Weights of a small transformer language model: 5.07M parameters.
Each number is 128 + 24 x the weight over its row's rms, rounded and kept within 0 to 255. Layers, rows and columns count from 0. The size above them is the row's rms in percent of the matrix's.

# layer 2 MLP down (transposed), 768x192, rms 0.0782, rows 588-596, columns 0-191
size [ 79 102  94 114  96 101  89  90 103]
[[116 186 118 130 111 125 110 161 120 109 166 143 125 112 130 132 169 146 145 170 115 147 102 122  85 158 106 127 137 136 164 129  94 113  95 134 134 117  74 124 114 159 101 133 141 129 127 120 123 157 128  98 138 133 127 107 108 180 109 103 109 121 190 125  88 138 125 108 131 145 140 115 162 152 114  92 175 134 119  94 133 147 103  76 119 105 118  71 113 115 121 152 147 107 157 130 132 131 134 143 119 140 147 134 110 150 121  97 138 119 127 128 155 126 143 139 176 119 142 136 131 133 126  87 129  97 113 105 112 127 117 182 150 129  88 134 130 127 137 145 145 127  93 139 153 112 139 162  76 136 121 123 117 179  95 135 138 154 127 121 126 134 153 165 188 193 118 158 170  91 183 154 145 125  92 170 168 129 181 130 160 143 128 110 114 129 136 138 130 140 140 137]
 [152 114 147 113 117  96 118 122  89 121 158 132  97 125 171 129 114 150 119 118 111  92 124 141 173 146 154  99 169 162 167 130 146 126 127 129 158 154 105 126 141 144 104 134 140 107 108 155 104 160 112 121 124 126 105 159  88 114 129 110 137 141 123  81 126 110 152 122 117 113 154 161 134 129  97  88 116  94 148 144  82 146 101 108 131 154 156 160 156 145  94 121 139  88 129 183 172 186 139 134 117 122 162  99 134 115  94 101 174 149 122 139 125  99 112 142 159 117 166 132 107 166 129 135 148 123 114 125 106 170 110 139 112 157 109 149 160 140 143 162  91 158 103 152 104 109 125 127 152 135 108 132 137 112 123 108 164 158 140  67 156 126  87 133 125  96  79 138 164 113 149 128 142 133 100 148 120  87  99 112 145 142 112 106  90 162 151  88 119 163 118 114]
 [ 74 167 121 116 105  99 137  97 125 174 135 126 147  94 106 106 120 126 100 115 110 144 137 103 104  89 128 116 113 161 104 145 132 103 131 147 115 153 138 146 129  84 115 128 145 129 112 144 129  98 115 116 117 146 123 139 170 115 173 164 127 151 164  69 156 131 129 139 122 168 145 131 126 126 171 177 154  82 135 118 125 106 135 159 117 116 136 114 141 148 119 158 172 133 143 106 146 178 114 140 199  91  95 134 133 132 150 125 139 107  80 115 141 134 119 122 119 191 149 144  86 123 139 109 125 152 148 166 112 115 138 150 137 156 151  93 112 172 128  91 102 125 156 107 107 107 116 118 114 133 100  72 141 141 135 141 112  95 163 117  96 128 117 150 126 133 106 140 116 160 170 141 112  93  81 120 117 134 101 156 135 114 163 141 141 125  84 115 130 121 140 166]
 [126 127 136 166 155 145 126  67 137 134 133 111 140 169 131 131 143 150  98 138 106 119 123 118 162 161 135 155 120 150 161 139 143 129 126 117 157 140 129  90 134 116  85 117 122 143 134 141 128 106 107 127 113 128 106 158 147 153 144  89 129 121 139 139 130 161 123 167 100 133 114 114  98 166 145 138 121 147  87 134  99 169  76 140 171  94 115 139 149 168 143 135  71 120 134 102 121 116 102 119 129 159 148 137 119 106 120 101 154  79 181 145 124 142  92 114 109 108  61 178  95 145 127 152 148 107  99 133  93 120 145 152 118 130 150 143 122 134 171 111 165 142 101  91  83 100  86  99  93  89 135 107 129  78 133 116 160 115 142 138 197  93 163 102 149 149 135 122 106 136 156 120 137 125 159 148 168 135 117 139 124 149 132 115 133 133 137 117 132 160 134 125]
 [198 116 128 169 173 137 121 143 120 143 122 168 176 113 139 155 164 109  99 101 130 107 104 141  99 118 148 146 111 111 151 115 138 106 156 133 121 119 168 104 137  82 129 126 136 118  85 119 154 143 118 100  81 117  90  89 161  99 150 159 120 146  56 139 127 136 117 128  65 134 129  93 129 124 144  89 125 106 139  82 148 148 119 184 146 109 135 177 131 127  97 154 138  97 125 146 115 123 125 129 135 104 118 134  98 108 129 170 139 139 196 103 168 152 128 137 170 130 115 134 113 141 120 146 130 118  98 101 137 116 154 121 117  84 130 125 134 126 167  93 119 111 123 116 163 170 144 164 148 118 149 135 122 127 141 142  95 105 128 148 122 130 108 143  97 131 110 142 107 103 112 158 126 124  87 116  90 122 114  96 116 132 127 130 149 155 169 123 133 103 164 133]
 [119 146 128 133  89 159 117 140  95 131 186  61 108 146  86 120  91 127 162  94 121 158 119 123 139 106 190  88 117 124 129 131 130 151 162 139 147 126 118 125 145 163 120 119 176 112 166 105 148 125 154  88 172 146 145 133  95 110 175 120 124 148 120 130  94 135 122 144 126 113 114 147 123  93 108 144 100 142 151  85 171 125 156 140 164  93  97 150 111 104 129 140 140  81 135  94 175 129 151 101 131 128 169 141 162 125 119  95 155 107 122 132 120 127 126 110 102 135 119 156 116 108 175 128 117 135 122 171 140 131 133 122 130 115 190  93 105 121 148 117  98 113 142 111  96 111 128  85  76 105 135 150 111 142 161 128 111 114  85 118 153 119 149 104 159 136 127 116 168 154 144 116 133 155 146 134 126 116 127 125 143 151 125  96 155 159 109 135 142 144 124  78]
 [156 132 115 152 131 111 150 144 112 135 112  84 118 162 131 119 181 113 144 110 147 141 124 102  91 137 147 174  96 149  79 107 131 140  94 150 125 153  95 137 125 118 104 108  80 134  90 153 119  50 110 147 114 112 109 112 133 174  94 135 166 139 132 148 123 144 102 166 115 142 116 107 113 155 112 138 113 147 113  81  92  85  78 105 144 122 131 104 149 133 130 118 126 108 123 126 100 156 106 145 146 129 124 148 153 115 149 113 118 146 135 143 108 132 160 109 162 134 125 136  85 155 115  86 134 123 101 143  92 153 128 145  82 120  83 153 110 148 102 116 143  92 115 137 181 125 131 154 128 155 153  96 128 165 152 116 139 125 131 128 201 122 163 135 155 145 123 159 102 110 130 141 156 101 125  99 118  97 125 143 107 168 120 168 127 105 136 123 123 174 101 112]
 [153 121 137  87 145 118 164 107 115 127 102 104 143 109 123  94  95  63  78 141  99 104 129 161  58 151 143  71 170 126 176 130 115 183  93 128 134 135 128 173 149 109 102 104 147  94 138 130 135 141  81 123 152 116 118 157 113 154  99 147 141 124 153 122 124 106 131 140 100 105 132  91  82 130 128 115  87 123 120 123 131 149 157 153 123  96 105 124 100 131 156 152 148 148 133 105 117 100 185 145  96  99 110 131 105 139 137 136  91  87 121 129 145 134 101 149 139 171 128 139 155 127 143 162 136 148 120 108 132 155 143 121 135 138 138 155 142 109 119 137 149  64 136 121 164 155 119 130 144 123 123  81 159 123 101 148 127 144 130 109 131  95 152 150 129 125 128 118 151 123 154 105 143 104 112 168 103 158 113 155 154 143 133 120 120  87 115  81 139 114 164 122]
 [136 119 113 161 123 112 136 113 160  70 145 136 136 150 117 114 142 125 135 131 148 132  96  89 138 155 144  84 138 175 169 126 155 125 132 114 140 125 102 138 145 143 116 125 127 107 119 140 161 152  79  84 107 110 136 136 129 144 146 125 145 138 148 151 128  85 103 115 172 127 127 167 172 130 126 103 131 137  60 141 126 130 123  92 111 135 103  80 139 128 111 140 156 160 128 142 128 141 130 153 134 176 141 112 119 121 121  82  92 161 121 149 160 142 172 112 126  81 130 141 103 128 135 109 102  98 114 111 121 130 123 163 140 104 106 134 124  99 186 128  82 113 157 155 177 152 116 121 152 180 131 155 131 127 129 122 175 130 112  89 129 106  71 126 114 133 133 134 111 143 137  93 136 109 146 130 147 167 112  93 112 122  78 125 143 143 133 140 150  59 158 103]]
# layer 2 MLP up, 768x192, rms 0.0935, rows 589-596, columns 0-191
size [ 91  91 115 105 101  87  85  87]
[[117 109 144 145  99  39 123 133 121 121 106 170 181  99  77 136  93 138 125 134 138 122 108 132 155 127 136 148 139 149 132 110 128 162 106 108 124 166 123 131 122 141  96 101 147 131 113 121 146 120 118 190 154 110 143 135  91  76 157 128 163 130 115 116 126 124 104 138 159 169 153 123 141 127 120 129 129 112 183 129 123  96 176 109  99 108 162 151 140  97 137 105 147 108 148 123 164 141 115  40 116 128 103 132 111 103 113 120 145 115 135 148 115  78 113 102 132  79 163 119 140 104 116  99 134 119 127 133 127 110  74 120 123 122 187 104 141 156  94 137 148 133 125 142 116 129 107 121 122 113  95 143 133 126 131 116 174 145 176 127 138  97 130 137 128 130  84 133 124 141 143 131 130 115  69 150 106 135  99 131 153  98 129 154 130 151 130  98  95 123 119 139]
 [132 111 104 128 140 162 128 131 119 137 124 108 106 124 148 138 119 106 118 124 129 123 126 116 149 168  88 135  97 139 106 155  95  68 156 113  63 153 173 155 118 131 123 136 114  89 140  85 124 138 114 123 155 139 127 146 143 146 138 149 175 155 102 132 101 101  90 177 137 129 121 119 138 157 171  95 104 149 126 134 120 145  92 127 106  88 101 118 153 109 136  89 172 138  87 170 123 163 115 111 153 115 112 110 122 159 118 156 134 136 139 120 119 139 119 120 101 124 115 161 137  84 129 126 120 149 134 129 135  97 186  93  93 153 142 187 103 136 155 149 123 120 118 152 126 150  88 131 145 110 109 139 155  99  98 134 158 133 122 112  69 127 104 112 151 116 102 132 134 105 111 196 146 134  84  93 118  87  93 134 147 125 153  79 116 126 137 121 112 109 152 130]
 [ 92 138 131 135 162  80 119 139 149 127 122 116 155  93 126 123 120 146 123 159 111 158 116 125 147 134  67 104  78 117 141 141 135  95 101 142 130 120 110  85 174 131 112 160 160 121 120 116 122 140 152 100 153 143 146 138 102  86 161 140 121 192 104 170 105 125 132 134 107 136 139 110  87 108 133 164 149  78 114 119 164 139 130  52 107 106 110 121  99 155 108 158 133 152 122 123 116 159 101 122 194 124 134 159 139 154 134  75 158  58 124 148 131 127 130 136 125 117  83 134 158 138 106  97 105 147 114 118 109 133 140 132 134 105 104 117 109 168 114 111 146 130  55 131 154 122 147  97 117 126 137 140 125 139 109 120 149 124 169 119 150 148 157 154 131 128 105 118 133 154 175 110 151  96 127 144 117 137 127 158 156 127 119 122 126 115 153 114 145 131  96 115]
 [ 71 168 106  85 125 129 199 160 122 119 122 121  85 138 113  91 107 128 142 145 136 157 152  98 101 150 164 125 116 157 119 151 145 135 114 137 169 157 145 111 166 139 125 123 168 122 106 166 117 101 151 137 183 114 144 106 117 155 142 106 162 123 153 126 124 104 127 121 122 131 128 133  99 119 126 174 137 137 146 141 123  90 136 131 131 108 127 109 128 180 148 132  75 132 134  97 102 161 128 121 131  99 153  86 134 121 150 105 162 101 125 146 114  73 135 142  46 119  79 139 136 135 127 119 151 172 122 129 151 128 111 125 113 140 122 141 104 113 107 136 133 116  95 143  92 144 121 113  96 141 132 144 119 132 123 123 147 119 160 155 161 120 149 136 107 113 136 127 115 137 153 137 147 143 167 152 132 151 152  93 112 106 108 173 117 101 124 100 192 116 114  69]
 [104  94 116 133 107 113 114 121 165 110 117  99  90 189 115 153 133 141 149 156 118 129 122 153 140 101 147 118 134 144 145 138 111 154 108  98 147  94 143  92 144 142 137 161 158 107 136 114 106 151 139 113 139 133 154 158 120 175 136 157 102 128 134 152 143 134 157 169 170 143 141 157 115 147 129 144 122 137 144 153 139 139  95 146 146 144 158 161 107 104 144 137 163 170 107 186 138  83  90  81 128 183 120  98 169 137 118  93 130 116 112 118 129 138 117 133 195  68 161 153 113 133 107 134 132 113 121 155 148 112 106 133 137 101 103 140 106 123 145 154 148  89 147 121 146 138 124 135 155 127 163 115 161  75 132 138 117 142 162 158  86 119 114 165 117 146 153 112 132 167 127 185  88 142 135 101  96 108 123 133 140 138 114 100 144 145  81 119 115 129 131 103]
 [138 119 124 139 159 115 158 147 151 164 110 116 130 161  80 179 133 124 125 109 130 103 116 114 126 137 122 128 144 132 106 142  76 118 125  58  98 147 168 181 120 133 134  79 104 145 159 143 123 137 111 167 125 105  94 140 103 112 102 140 131  82 119 148 123 144  83 121 115 124 128 111 139 146  93  96  99 160 129 126 111 111 123 143 116 126 124 110 126  91 110 110 163  76 124 111 133 129 113 145 103 140 119 102  89 116 136 129 167 142 122 125 147 110 191 124 163 115 165 116 130 130 103 122 142 135 102 127 110  91 155 116  98 162 117 143 162 120  90 118 117 145 139 120 162 145 185 151 140  59  98 169  84 138 142  88 115 127 118 135 155 100 129 104 106 115 159 145 108 104 101 116 139 124  83 157 109 103  85  93 149 123 157 131 137 144  98 131 114 150 128 122]
 [117 104 124 113 108 112 150 137 130 134 148 132  86 114 116 133  94 102 136 129 124 102 112 183 154 145 126 115 120 134 116 113 124 183 157 115 134 162 133 137 155 113 119 131 129 153 163 126 135 129 130  95 149 159 149 135 152 100 160 138 145 173 133 124 105 119 178 153 101 114 133 125  95 142 148 104  95 158 137 104 121 169 124 130 103  79 119 157 135 147 143 189 126 145 169 111 127 177 134 161 134 139 127 113  96 109 123 161 164 134 130 128 103 171 160 108 120  97 133 128 119 176  91 123  84 154 130 112 138 158 127 140 105 135 149 107 174 143 151 136 133 125 154 118 145  79 111  94 123 126 127  95  72 132 129 110 109 138 133 154 120 106  94 115 104 165 110 136 164 125 146 150 168 151 137 185 129 133  92 167 157  87 163 100 113 116  81  93 122 150 102 157]
 [ 96 111 138 127 113 192 126 143 145 163 126 117 123 132 120 134 122 128 171 115 123 106 123 132 137 127 126 104 151 144 135 161  95 146 118 131  88 131 142 145  84 124 129 125  91 126 164 114  85 154 128 129 104 172 140 123 108 117 131 102 149 151 123 140 126 128 135 166 137  99 112 119 135  47  90 126 124 138 142 125 144 116 147  93 147  86 131 121 160 137 115 156 128 157  98 134 118  70 151  99 143 216 126 160 168  82 153 114 123 124 147 108 105 145 135 130 141 135 151 130 134 119 134 150 138 130 112 150 152 109 158 130 149 124 138 178 131 127 134  97 123 148 140 115 210 150  88 133 180 131 121 102 115 155 148 121 125 107 129 129  92 125  99 163  86 178 140 124 143 103  94 144 122 161 109 116 160 129  87 132 105 113 116  92 101 131 124 111 135  90 141 135]]